Weights of a small transformer language model: rotary positions.
Each number is 500 + 25 x the weight over the matrix's rms, rounded and kept within 0 to 999. Layers, rows and columns count from 0. Numbers have three digits each.

# layer 7 MLP up, 640x224, rms 0.0678, rows 483-492, columns 0-223
471518452530490536517475496523459480474512533510491519479536500479511531519468503529496484496511487498519518470460475486488495530466540469471531476517489489500472498475543541522485495437511455451492505549495475501532523519509489485461474493523454482454475536498501447506517498508506516503481491507535527470453520467550522528512533534508517523454481488489494501553493473499527446479503466506484479512515462510482482500453497535484481449505544461474446514465524501504503475503481532518504514488490460529475490488485499502476578511481507501477500465506503532533493532516480541532534499482495513512464495482516501470499511469521491499495506492492481537499469506495504507500464
489493491473508452505491545534485523445497469482509534503507501464465474481492555482466509500474509470492499461506514513521519495511531513521515489486501469476527524499525471465480467535477477472506483446531472519497510458487450571494516520493508501542479485509439518533543470534510506516497473483532506505499498540494470466469524519536472520481500476497481529519469513534483476478520529476520501461467498482529508484503510508491489540462526542529466531463489488476528464504481500475495454488504535491552495516461528538535539451501476513482497561518530471514541471499489453505507557472480499532496482530493483498482506505495488501470504546482480492481499517527476498481519
519569490483538498476527540488456471499489497542536534510483503540484477527520507482503493521476510509518533497489497472515508521497574523529457495512500522494517473485526512473481510485508488494542521491511522478518517542491475499488504522468531486514521527525522505504483525503503510508513494474485496528496500561481549505504479470507526514485500462551488474498488514569468478437493514472540554470492480486496525491496496486473536537491539524520443513495478509512466528527493485515495526492474490490490519428489529512492508516526502503530525536505509474517502488506476541525482495460536497552530478477456473478496553481534496466481527496511464502497509503512490515520531
508484456518479473443482497465504503507507534533457511499464498500513510472482521487517549520475512479544481527521488514521498488447513524524510512475498497479500498497495483519531507465505538502466503501491485531500523515506477495506500488499503525448495482522518552475487495540467444456493492498520485554530491536516496511517522538504469534513533516458512486493497474443529502520516517508510491478476528517522486535507530546482494525568514509517489486482528514484544474461487493478518478472485518511528498530503502495537494555548472454539471558466507522485472500510473500493471529511453506498530548534508493521514496476506509480512504501520523520498506483520497425543507
487498515473502503538456482494479509558499488501490545493518501473515554461523501511460500501492497517483508516501536429486524501522536530492450496530556532494499525507527506519536476505501506498550480499480495444480496475487480529489481527506499538498476529447510513542466507509491531494494516523461520518482494494498500492497494476430466533524488499458500511512472475539500531496501463453549465512502502446529495519526510548470468486484490497483506506502549515504528528468518525513496534525488444492481474468456470441490534477512499532484505504484469474509480466533526506513492477474501465537491508491494475476542498494456473527535496466493487510545492508489516518490514
520478531508477546503530530543564516483512500522504539498515485497463524511505511494433523505511520527503485518447490525503562579517499470491455524524506444477475512531523500536499510505482503512516467523520501494526501502471488476458564483476541469555510455457522482486492464487518492481475469491472533527540557468500496489484508476520487455495523465480496478505532454521496482573476494485484491520456486493459507509464463458555540517469437493518470506474509503511492528494540495475469427533488482493530540489483531487456506535509478526507490488519456518508484497506498489508501524517498488502463525517486468530539485471490494507483508491495463483514476530473520488493482
514504489499474489459501506504521513455493537501513535480499413526493500510511475478484499511529523477490536515533497486514501501505530493475446502408493487542505491524506509507562514511482508543508497494481488489478503503520518487469527510451497504485493544510509489501498469509482492471523503512513534548533496511455483526500494517510507479521519514509477483533470521466488474526477515514480520466466480518486517472555525477497488480483489523503453506460494506480531517498506474469477530495550509485516495513489506551493524508496508456562500499522504512476511515491517512527530492468527511507509505483493487568499467502496504526513509421473523485519495456484549487515497
498490484525433502478465471502498483494581520520522493505477444490488499494505500510469493463491503496515502526563491471483484536492500511437508522469487511481500542501512473526504520493525513490491501468517505513495510486499500511494501464469462505494511475523427462481494515543523529509503472468494507478501470510442503498507491498520467510473494493503523499496483485482551485504513508473498506486452484472466500494516524523476504498496520464518487501470488487487519494511496487494480499500459504509436498535529476439500507497484506530474496505537502528509496486518479498520501477530481489526457492486552484490492499513515505520509437455562522470503495486486530539483490
514492486492458505492525543469538511473494499493487540511549468505521503508478505509518482506470520462484516474444487514527522516474535489515498513513468533525513497475513460487495507529481506494525488491515486506470493498515483466501491545488510530549505457544491489538516520525501504546472522521550469547503486498487506468485488524508518513491469481462491514538415514507522484445488512505538528529509494522502494511536518493546478466504470563521479520486471511483525480526505498447522517508511483489521519538523473523527530474509497482540554522494498442501472468516500476456500513527446519483518516489499490461524514481489483491501533503455479480561527455461525481496550
478495559525503488526492500453452474511536483522486489475510462498470497484493483516498509510489531500472478525498511563538524482531492523535529514491477504500468496550512431529553513510519491442501498477519488450462506483494473490536517520476496518489511517499503520538535481532508505469488469567496486496495514498464518505476496498493464510537517484500503486499510483510513517529522485497490469485469529502505491490534516549487541509483499462528498512552467483472466492489490484549456510489482510509519543473485515471506487505503500495463482485515522479512494453492483502539530501527522496491506472489503516516460463470482464484496531518470517475489500504457543533471465
# layer 7 MLP down (transposed), 640x224, rms 0.0686, rows 483-492, columns 0-223
531445504481521558486551518511490472451522518478532520485493498498528502501480526495463504498472507519471498465455473484513553524499489520491547514494538485484529499493471490494511494492497525477506508490495542493539494470511485433517527500504502496490484513500484552447516542482523497479500509506485507485511521526503525498520511483510525456484532474496484486452523559547513486480460460459492472531509493498565520473509507493514509487553467485490540501485436474497507471443479465482509538461496528492512489480530557467484500477519487505556533457525529492487503480510461511485535440522496519500543464472501511482530495534499515539482522502505438523534459510477477493518539
488467527473504492482487522543569541537466463495484482504493493501496415517446510508528509529491457497488493485479478501529550469490522499496486492484476506508489565502505487523495492509499472451440480496476516498489487495472554483481495511538512473482538471490501517469543463460516522497536521454472478492542517508458475487495487555547484488479474494501537502482477506487505489509479464524457485476522488499508477519477499519524527467524552541493508495511507465496479551493513531483497485536505436533496498478496472514512492464498457514496505520478487465518506517477515494490452493551508457525487506524517499550471501478515503526491487538446496479526505509504465558459504
504482499555530448442517495498485451530485452524500523506476476441530483512496513513512504517514524527489503522507494487529528458520495476459498479467486478483482425511508480514477528507496491505520529528545517475520463535466496492496484502539519498507494513468512481520523488526497538539483440500485489483438486537523531513507545552533476464482525518519447512513513489517487529453481535482525480503522491475498531505537505495468512486541488481506470481533520526491504502556534514502512453506509534489530487513523471507501494505536507505545469514508476505484517528491475499503467546514501505534497539467459485509526505490531496488493488502493466490492486500506558505508446
467513500509457458455509521476483533456500491526490459502520508514492540500515478481542519509507484514481520536469494512490533491495440523499510540487516518504541504476491503519507488497472530539493501538482512449506524493461499511490528472464495479524505525523461495508522490502488491503503463542560522473503427495492515467511494484516465479499519483523555495511506500478508499526487537465478498462499467527517529484498495507469501491504467486484513500471531529492519503478530506514491520476549509524520532452510490524502451502534525498523508519478495533501499492493501498471473477523487507532458516532528504552487486520493574470506518524518516531481516512512472530506526
521532508490482529491475468503496485478519512462446521492545489465517493477464523509516510463510512484499499544480500470487503505500519510459489509522525493508474492534469526530516504532546493469474544558511501506525521498502492477487538488502484481488498520522523457507477478494508517505423478486494567510501501507480487478473502461507534490518489473485481513463472522507523481509486531552491502513466549478513493517533521537475491489462473479498479501495489512452461472532513468495496489521503482413504537489491534458493464522507562525496504532507496487536527505527545503488494489510501484516505458479520467503545488490522496509511471517516517526558443528518522488515545
468532485483535462555460493494531482495495487486451557479504498491458507519506535493498546452453504510482506538510513524526532486511500486543530504482517485502482510526542539544491493501525483498475475503517487481516511516507522523555504524481549494492466535476488523505504485482512496553540474424477488505505524463477502468471477540476475503517514489448463470493496477510543540515440483553463550471515458494489533502490498514489501491489469491491466505527502477495516532448486488505526457501492485474511477498491480489450513486522432505460475487458504564533504492536487490474467484492456509478452507486462498474498501526502540491546485529534536511463526517535434525524521
499503460479507504473495496545473534534516465481455493486482473471480474498485522492538499497514516499548504481491500471504496534503508465516506517525479551547502492489480519532502536486448512507517489493505482501523498481539506488520514494482497505509517489479509507510491517484474477494481494553537520471506516514463547495459461476510541555544491480487538532511510539518557529501454497484491495467445506502464513533529482521537498479503532477518513544549520507504546477528482504471472516460480474541508491521505487510486508474508500467516497523463553453492446491511531513455484495501502502512479518526460520523498466505533491507511535527512464483510521511558498501452530
523499517476565491488516485481473498501472494464493507505506505542519493512520536476480510574498453483526482512524496484494478502485476508577485497509525497491493492460507499452508482509508471477559498531516515536528492534522502498496497543540547494503499483506500506487513524476485529506519567484532462493486539524490517472543499484483492520504502523504530494495484519516515504512489478485494500534481513516519494508485516473507522511482509485478513489506462519486486518486461482494521487504492487501549461502491509541491495490493539500533489500472476503518522482488493528493507478480585520457532452484486514508522499506491484530509522533467453493538492497494498473519489
492527512456478539527520458502542566514508515499454528495520511470519495482505467510494516422499527509503545527459496552491504465511463487496526533492536532466508518517529536502526512521437518552498485489480494493466464514499511498511531523507517519474540507488520488512461489489514505528500461506437486529540511463514512486481486492492495502465505506540535474519468491469558483533486463521489473495496488498516480491500465493476465450476499480525475516521528516479497426509513519479529463501520497443493504515456500502485519540506453479483444512506458499513478547530466516496499561460459483510446531512485543526465511525495533442479508474492494523467505517492443495524486
464502508512517519474518476482559468486455492488483505489482514526522519504535538543478488488484495484517508445519504482499467509485469475477468500480484480488504498541530536464541487479499512533555497553469498541521502528489484510458519531465528492546510401484525483489498533503476524471494508483474507512514490516539453499520508546545507480481502510493494484510523519481540485496540510487517524480493510531493463522517468491521451497507487563471480516519518494499539463487483503479496477508541501543483445507531504544494484515511473474534463518497531480503494494499461498468522501487483468496469513511497507491515551526504528490519486483543504502454523496505493514513563
# layer 7 MLP gate, 640x224, rms 0.0721, rows 484-492, columns 0-223
482474492522498552469506496465493489523476491514449468508511527453513521466535535463505547490523481481488470519490480529529516496514515510496485522513470530499498492507525492531494504509472526488515497514499481523481527490496459515535482491480463505496507475535539520470549482488505467491504465487416444492545459469507524481475522534518521511482512465531504501505510470467537513479497481535479512514498522544490481477514474569482486477506476532504500502512493493551472454518488484502496484535449467508460468504452547484520504507490478497481538458484499475501506462479446460505499528469547472491501520547492507469508456502482498491470493518503510464548505543490542494503486
523480535508517491520517496542463522526470531496486447499509467502504474503504477514481498446552493485528529506486486513473490503527469511505526486544492496519511505482499498473485493482475501463516467476501453544476495470522488484501503439516495470480495532502476493521513465505562498523564501509467489482512495509450475519543524464525496507481489448487519535511526497519528500489531505563476501492517521517507508513464482490523469452464518482524506488491483517510511474511485433526482479478476492549518531484432548529480488496497468535508511447470470483489473531516473480497571498503476499501481482486507491474500473483488527511495458501489485504520526502505497519472485
474479506525539482502530489466506511505475497506499496511457552490534515508494505516495459488489526564513507535487507494504502517485496498525466486528531484479534488478458527524527480491519488506492499531488484488504467507532500466540509497531558486520495504490517521486534451484487529497468514527466528445516497564510500495538508499456465531503505466519464550540518470531516485535523484474506518515511488509462456540464443477513502490499515540491501519526533487501504490512530540501479500480486495499505521495493497514515509505512430500509491482454498488516444494461499577471536506486547536511489500542441523457490502490557481463492519529482494515484479500483509501506512
532496493463516505525486493484505481534500521486531519487477552488443500501497502524459449469491497490486518476455533476523508497504528503517532469465507491490506525515554520506504446525512441478483483522463502485479562476508458526515488492519516506493483520494463475519468512485507510513536484484499472513474528461475487511498497515513498507521513429529479515509415481483524526523477507515494486505552480492520494454527458535481488500474510501509534467543502503531496515450501489529520533509490484483458486468456523492543527471528463518489484536452499434545457499490523502517486467519525542511469475464495511492500473542476499481500481519533477505549502474443532497502482
523449519498504513504488465502464509473476511531482417494520505481476500475435498478482447494551444508481491476485503466486475488454484497472519524479459444498542470511501522486481458504466474490504482484493485511480509503477497527501451496508459523500507497513498463495523531460519503480517481471502552515492457477494485541509526507525526523491479506528497549528514493507500483530475492536470470510483508531485501551544526511495482544495502467535472522463474494530458522495486511502466528494466518467491540541510499481537521477443466468440480530512506548485555503446460508498433488463473500531494494519540524493530491529457494501518459498506503499494492468440509479496465
495499492519476449456478499470512503470510513482494477487490524533493497523489515485543479460516507498488469574516486470489501520507461523520515497540539514519502514525485492486505503468502521529539474494490504504476525507496478528530512515490533482520513513478497457485499538533445547510477495498464480508480499497513516505445478499467456523513477518508497531498511488500474480508503539499502507566498466495499444475512484464466511502480481508487504531534518538571500500524531481497536484513532489528498489521474505517482511469473487480512505448469496476489471520509519518487538468544487460487479514504515518533514483489499503495517439498534497511558535495459493485534472
506495487498458481505474472512537476511572509526508459448518525440505529489513511497483483496501508520484521483471497552524513524478500502508532459540482529544482485501509535524500501469477523492461455539484515459503489493528488532475473534495475512496538515470520518487485506485511496495529429509480451502518497508499529488491548475486487502473515488488511507518527465509503487496469539531481480466493484509506509525508503495485468476521520482487523503508539487541487486503505474443465495501499509509451528554507490475474496453484504484518473509481540494506472506499495508505519534533507499483476538513503506528513522520496537476447462500537524493493522479486491528519515
526478517525498548496472470482523471492493427456544523504459535512514483508501535454499503501462520501492516538472533510474514497538494485504531487504546518538519492481532498532506538530529475555456480501497495465476468559513485548499502534527491471493504541493484479562490525462491525514512541502477501480473500473476461512471526493525478519492505452561460517505469528504520516513513484473447466506457501536557488515523515439486496483491486491491484494489517507520488459510537549522500501464484483465512521483493461514491531470500486543498469526524461484480488506510475501502493485536524477486512484515535528489535492475514489490517494491483482497504504534505458508513495
498510517494462506522550550497512497485488477490466498495443526528513496524499504518493539473536502522490506500475533503521517508490517478474537521483466481497510496481508458497480509523509479569509488479515524507532513514479467493525520486494494508499482501492501526474520493501487502491558480502488527500543494464489468523502505480484490530494532478512503491534532480503511498502506496487452471465483499510547453510492497514450533464500518475515501512507521442520470509530507541510500449487532540510462474508527513480524472460489501464509499515490496467507514492475488463495533501489504523512502509478476474497533514510536506494482524491519512519500465476503481517528473